From a checkpoint of a small transformer trained on Wikipedia.
Architecture: LayerNorm before each block, biases.
Training: a variant of Muon for these matrices, 496M tokens, 10256 steps.
Each number is 500 + 50 x the weight over its row's rms, rounded and kept within 0 to 999. Layers, rows and columns count from 0. Numbers have three digits each. The size before them is the row's rms in percent of the matrix's.

# up: layer 5 MLP up, 896x224, rms 0.192, rows 869-895, columns 0-111
# down: layer 5 MLP down (transposed), 896x224, rms 0.0501, rows 869-895, columns 0-111
up869 096:520555476505508475526469477468437502515573640477526527536465518517496542620516462554496497489387493436444464467451502588504469546543435463500467538509506443519534436414480484505516497398524537598505484451583471442566527378491517595534399465531541516500510496597461331414552497507445534490499571470548438413498512494426448578545461550518
down869 093:528491513452513544470508522560495512523444455425541369397544527555535500386527491421538590406504606474472473445527475539459451496539494562599550506579557460543458333618540475535486549447440514505447463522525522467476459472457515518568481543558440575529417565493514529476466461483531376451476503488525526457550446529546498508500561443457
up870 101:471460525527444402505484558460495438514469411525558342540447471479455520539437535600475486583467536467485478576504423514516458571576523557493500586485453405414450450460554531453487466445485542486417475549476490493481411507512505475462358523489495486521516587508482520534487468543442440498461471476578384494407539540493568514511516379509
down870 104:496523463503494502577417521514503541511501613518473530511491496645490533505521486498487439410472508417513434481525476450486560560551601510548480524473521504537489502522556514515503450457513511486513539453546506499487591517492479472527486408496535519532557532480483428499456536415604516536509383533459531479429479464428442501590363488471
up871 107:446533433499473451488437449457568532457534504461493530476454478470589553483506569501493433459517458475530423377443443479395548433506485464491538500516433429570567404503489475577476522520501607507619421482467464488483578521545435547506518585464467552566500559605570481509424461509496491446491492477502400486445497463483498566445489539570
down871 110:501472550475569507593553582575523519494477581434480489468482517527469576585570551486507538527489523517459574484492565561389529481607527562524502497541577530531509461476479506518474509468562527464472510482452365517510545478641508453467489445447475479529434388509492558441536461504472493445446432448495565475481510630517695395503455473578
up872 105:609633478525535559531474444493395585460482533434453521459526580481520477578515488570493452545441591551483533523430651479425491498518541522470492564469419390413523596524500476472501486585521554513515455508554482536507429515518520449412474466581529465552531490527557532505416417426522474446470458502514490534480491476392554436454555632527
down872 107:463526496359511482549511477439502432443444469518383518534541501476485486490500556505425544617512470612505390501582485515500523572509506413466492550426541547469575502419447558546469504495447479532533564474577574465604521605459542493623502500499496528505540521480470577510488371501474494530500467489528560452432512365538537522599495494509
up873 098:525431521504478557498503474451548580406583458491543567520483558575535457499439572404493492512454459543480457566553501482508507570530515449478465537510444557506507532489505447469422513420502465492454474542499569486538546466378466505544455589547562508432541518497507455499460443446511512552466502605515537495539492538513478482385459540476
down873 095:532567566555508543559539521518450433464573459537471487517551539470479530504511538432547507518536469453570549468435482493500475491524521574505451518473491461567468497465531452480549422550569463550546489509575467540503471439434366495499478526538518393488511557627508562397560522522547468449551543547557429533515500464464503485417497534518
up874 103:486478485481593592511440419525465527456513526477514533439434575441506507525515483539521522455457485492509496464514433541426530473524431513425435505516500503492583508514581488530585468454490476514534457468369471549553484548521518490539519578499521521512521403525553463422469472500471457547469448526462526447460492589556543492599522517549
down874 106:544588514642512473536512471590536599517476517521556512454477452567451536470483543576502512515553513527469469490520503500422490488535455503568507558539520530472490490560415497535478555519385471406493522549443476500506404477431506514436519503542558538540475472470583539522606571469448514518571555504412513541518480496514535554484466527610
up875 098:514365462568540514488488549486516462469524437530501474537473517552472525492568436469479528488494564516468494471525492506519523546486528511432563518480468404496443426586508504527458440465492493413512458463415516548535588527515503446502577472470555548571465486502551531517539537458547431419501527548438498443521438463446526547479508493508
down875 100:441498543607547436471536430501522394432492554556524392540498593519542490484565482512446443525498446430490490499476516540476468543517382550502533551501450494578490508475489552475492580546571505522575597477543564522390532491467517513460496555543466507597440571550470564502625478500500535447478474685406458465470475402499500506488492579490
up876 097:486464479499443409500528476586422584470522548452470557505565518513491540544602397505580524535493511469480547429446462516512480445445558496528459573512534486475523533520478450479449467513507528525516545561551548401465521385447496502568541644519470486563537572540596480532480495547587568504469408471565447506521513545509526603473536416506
down876 096:496517505498591501521557419486524492434532501590455543472472489511514493535515527441540481474490381496506462542461511437474470452548457470422546472486477458471491515482493495589555611511486435483401527472487426470536396406550460479485464456531558564428552468435442531548457574546491634519485566429473556532496528579503504439500415564481
up877 106:480582500441435521551432553433518454508538498412539472497472396396568535510424569468518502530497463512424509448505498497421534478413604534536479411543482479501500532475465494488535558562583543520619490539443510484467531485506447373418530538496512524577413541513624472496458491482561630582433511560456456466537521438490436486410452503519
down877 111:543452506590463435520518485513508456490536449536509502524459447493468497501376420460469624533422489555604438477490479448532538452490463527513554457614487492420527422502510507448524538613533559487530584470466485480523554511487406564554515562585475575472393609504463502536528579491515525446524539498530538448552555478532409471503545532559
up878 096:517497564557595488471540384407439452480494467486536577477513580522494497494472428503478480533542433546580489450504398441520465461561541431639489543490478562470434504472474440539533496544468482442554492470553462551558506479416546486496537558534484599505408589502553526501451570600468530549467488422462510568480430483486538472514568468493
down878 095:509537504459463416496480518406539533555507406550448457565557486644474494510514555516473557494438518473447400518519550571523527565504478522433568458484503578500468494531448487496446528480427549501548419491534473424521520390531484586496444539530551459453650508531526511447546468446472571476595578499469429439501494554578443470574433489408
up879 103:487539419522510449503484508485467523572484487565463459522500446559610486434524559554451417398476456448551558434494485546497530497573523610586405560426526528509608419520549485569493555512503565392387583484525534498617418491472452442524482547467498574488459379438426555463515416549552609521479532512556499459472392514564515502422503533476
down879 105:429506510587385480445593548545517522559472557548481464450557556493468499580545449567460448447556515473485521479521453520499466411392516485494567487543466366477448470460476513520497541551452481557507470496543434366508467527610522520382472482475513407586492511489597439484531522527502542544471428603483395536447527468603452472507519543473
up880 105:487533527489584441546520521421533514562455486516451431356511461499528434479440542617494480429506528559522491609490529472480452466520451542481494585531498433650550501533365466523484522521458509505481444471596502444389521486534449413535620538486494518616452492421521469551467538503522507522523457370506483501442488488447392548499516514497
down880 106:493489510520510491515469581502562476486505419569434514490478583474342557525426499560631493464489434429479474498525471570554476529471515491557546483585483459470490638541452572536527497518503512527557534418520443434504577435473495606482513613462495586430462526510543587569545479494462506506430490524409463470529558514486491476524479422504
up881 091:414515467514554554468570492525527460464474584465540562547525561483501508519565487498491514493450573484509521547480464508496456484477507522434529507497601555524498514474492438476598550552570571530494429420577464555546451428501485555522565450521461546534546461556475469409520467486469349537455497453448389450529543519488479470491543561533
down881 092:608443545519432498552517548495396512471507503545480417551509578469506459555515489493532555487609522558509493573457589596437557475499578476467512502472558522457545543379587528430543501523479530453502551456460480552477482484475415508446475444505451469373514445428527424474482506604465459539490480470552576549554563506551494447475431501482
up882 108:381520456440543458542519466383549456452445478502483526537495538449538467475405520529486565492410477496508525521519586419454479546461618517422421452509463459523578449472473602469518482511597481468611636383443526612442557517525437526492561537572528567456448591547485570524429419532485570462480471569501484507441503510527529472454530417485
down882 106:458549570522473424563555483392476458467417565488483524520475499554561417499544463514459456472456534540525518530558495467511431499488464570417579460517512439396514466459448583500475479531581541498596510515540521446476557409552548556536568466513563577403493564513506519520525554545584681497428542529500468462435465458498501515512543492512
up883 103:555446456529571534472522528496512403573421570470549506437542580552468459487444488463525496624511496493512465560558508440514514448584548505513519528556496544521559572485523472484595434477477491538446441442474595498509518449476529536465459521479492506462461491573543467519504527499564563497472571544481524541536628416507500441486543395494
down883 103:508522571530549606508435518576522535557540528435454481494497499533533556508465489519544448478534500542372416429555469534520454488433515604534482427502485515489489589618529516528554597440442394527385450493514487434552469493496479492514495502534535523567478557523601479530545458480532484420416468524516437517446498525569521546469478494575
up884 094:443531526614483460506490517478553590611501425515472519511519407585547496441535593464462488519499504470456424542493451501517488490527553602501494526555461533518483535481499426523484484509506481617493481459498541509505479498489514543500413506496479559535508563463439483566468557549517491622462512555430498528550500503470510493359548415505
down884 089:534494584449425468533456607507523419499490464402455470430441540492485490516545535507514425492370467488583576450526449603422500591470581491524480529512445490460486575506425555576501509432449508512529451455495552502455453453407544486596453534630559621522496395655455475520505531565534438518561579458485583579533422480531514543476513533578
up885 088:440445427545446520509544613541506495483441587442524591376519556557636486480533404462493573427508405483415510459600525456473495502417459542464534501460427495512494473490578423471449526521540615548516497416491497509534568527490461437487495513457537423531449553395503455556538539490492490498570582437536493469530537590476577438536534440439
down885 081:510508479492484451451478398537509508542469423502516518514572464462586459517547482577395512546563477557510495567424459559502524525521543515513484498489488511488532502446486418602481513505527491443500489496417448566399560499483537517569501460527501458483514398457431460537384527450504472536526471530542536481527497564478459509471598495532
up886 097:525455477436516514475518528505552563450490568513514475471478484522492453500503366429490588539512426561572407481478491499561551462482517510559491524549420351569392490457517545485495469473526475460560571413525503558455485491467518582430433531519492511547410573466621632471505511474596474529548399489439448582521508538469478503545518492520
down886 099:455584522506394437568445529460515493506533596537521458592493418581426470476521569534486504512494435550480470436488532548479489405566539532507503499500455616392564456495444453527463542462486527525535475519554495464495523371444600452529535498502486626442479532571361485487595416447442462465571574490451566464538526422489487500422538546477
up887 108:522541469468559534656531481452436487490405542426449536544509559493560491498533546488475440585495515595607449427568550488546461483535476479482465387503564594457482547520540518543507508521500402426591477530524561544506365466543476456547392573467463506544486458507444486505523516433552516448567466457440516580454572459466530606517565487444
down887 107:647511480434381476488487517397442494495416501402438451530486481497567542499512526428591410584473492429455597488490514415542488444469463570482398505521480426508532538571468494614520534500533473523494454538533483524505427532508507515486480529510512681559481527501576451523527533467549485527564473528459482525567540518593538511471480477523
up888 097:551573458524580508469473460433493457532488571491512600476468502488552546481436456498472432507551368408532453474381530533477525475500451534478526423520466506514466549428506510524555452571540491554459500556454555486588471460591458455610590501518520461480532465501464520585557502469496495499547604469503405468482482510474529473439413494581
down888 092:439530474422437551483568481506503462467544547473406501591559570494460515415553441477571525476553508489527497466564551486468499499566651468540440456497565490510508410464467533506567568488410447465492559480536534433525498519473505537407513569461544479546530453504520609499473552425514443556511473535573490529533406479401522495504609529458
up889 110:571526564558470605494389460507416553529463534491532443441535585555530568496486485563490471562475483501435525497456509487440567548468600496522487505560526493521507472476568517478554424503515587533472459395510493585623493470513559564568551532539475559569504452514498465571459518545477443522494497542439483573484530549497510545506582537428
down889 102:547444489576571506548543463447491391491523481442560489417467496489545476569423481376552599459527467449501551568612551521473454536516479472491468500643503544576434481459420495527447512571508545522472539465500473460465429472514514424510558469529529575444514531439439538462523526502448557522556316524536596527493452513518508484507484511486
up890 096:457479495554541484404442544534563444516478454527542557498489458502495582420475497524476558436403440488566446586536510413426564484519588460535556514412520563539482522483463584507461444538463617537481595532466456528447530546435486491454468482463559543445468518499523499500325554497467470523556579524524496560616507562549468391464532489497
down890 092:479530468574482487543458523520452519554505538552482579461513441513375540461491473412477545533533405446481487530456452612470564515449445558424475455568571475479463567507566458482534566453503446479581582550542546583626452518418512500527539460513500521528578519523577511481501537568504480473551582492456445518491457577490516489514419477474
up891 104:462415456547505418503496612491506518433539494377453507449511505537467481482492523502558489481560480474494515442528532533502433571509435464593499475450475520390533561500515511489467533594462530536408572535540580479433465534442625495509501551503501413564465500590452469467465553528573526483433657517626507543548555414506503450489480521410
down891 111:499574590440490556547479421528458512524429481496528493493538539615417462536478436574508508500608550451450422493470474484461565477479515440479451549451475518434463513568475470479504489568492609494541517459492586519487387462573507509556545554497483526569469589360528438458488489504423486483552477513515568519491437500397498420488453473654
up892 106:505512508613482648600480489436486561450456470517467521515459535422424512609536421444434569530481498413492425491440577492586448538588509484509519508486557474439456457450512491558615580547533501536468496531467567502444570423533492486445486544546566458472479483469504527433430462480495492527443569616519485526416537529529452546564509450508
down892 106:464547536482521488496534529481552571444450468527514411531511487396443435389429514506362477502468429463438468604506499435580522478473535479477523501491506643489428498395487489544517531506551498411466503527408495441446539427473451514621505505466588565384512433455442516606521561470522488500512521554495550440567595473429558440463509471491
up893 094:507538499594509472587426513491520518492427516451595464508486559505503474625396499515561450550476451468489566495513506478506460533438506513535446456479539423473551482430455548488516440459472520482487477431561498508415484571433516508391497540472535485500579521469449474416555624484525505575520593354569518493425466459526408474593533475510
down893 088:540515471449496457436486473571545531477582511467503539501449600443421485563604454548545485424454485534555421477430464528564592490515506385399448446497468507446542576515517428577515480495621499447409539541527489503466559550402455522554528494437530490526493488487498530547399515456472501470519430551538570378453477393495607389455541703511
up894 113:472502477527471482491441441579521383431490530489557488475504371630554533460475609439447496589452460480497405544463515575455492429530467551599517553428523520450457419492449516399500498540580466557553628432454498515471495547558508556469498418454501517487507523436505541528506560418574507493610587459479500414344509492489500530555512579519
down894 107:448548476504580455550505447509481445423511419481636494568546485434466446578464503424500469594464539500447464609451356560474505404521449490587540507492460478463407539540456492542531556536559458443536501515413509554588461477500535448463459582524527535469462505527545438542522512509551534505461517484470661387467542487481533478512543495490
up895 096:466443490524554531464499497482516535551523424455426514490486366520501517434504530533511521427495584470475533404549502546521500521601409526494529480456510445420436455464431451517484450570494558548551533545497533454461453436498533617419485632498486440542566465495502571536496510476569546410472487394553391515522482493543513453481481519542
down895 095:543572507398521483608572522496488461360511533532504555541485603397444484473504487493374561481471417475520420586489545528522451443435594529595435396503513518485519546473499533487532481429507487546497467489483474558429580468472442479439553452514565509543422520435565430464548506506484464516428499550504589481592652470595459611441486467503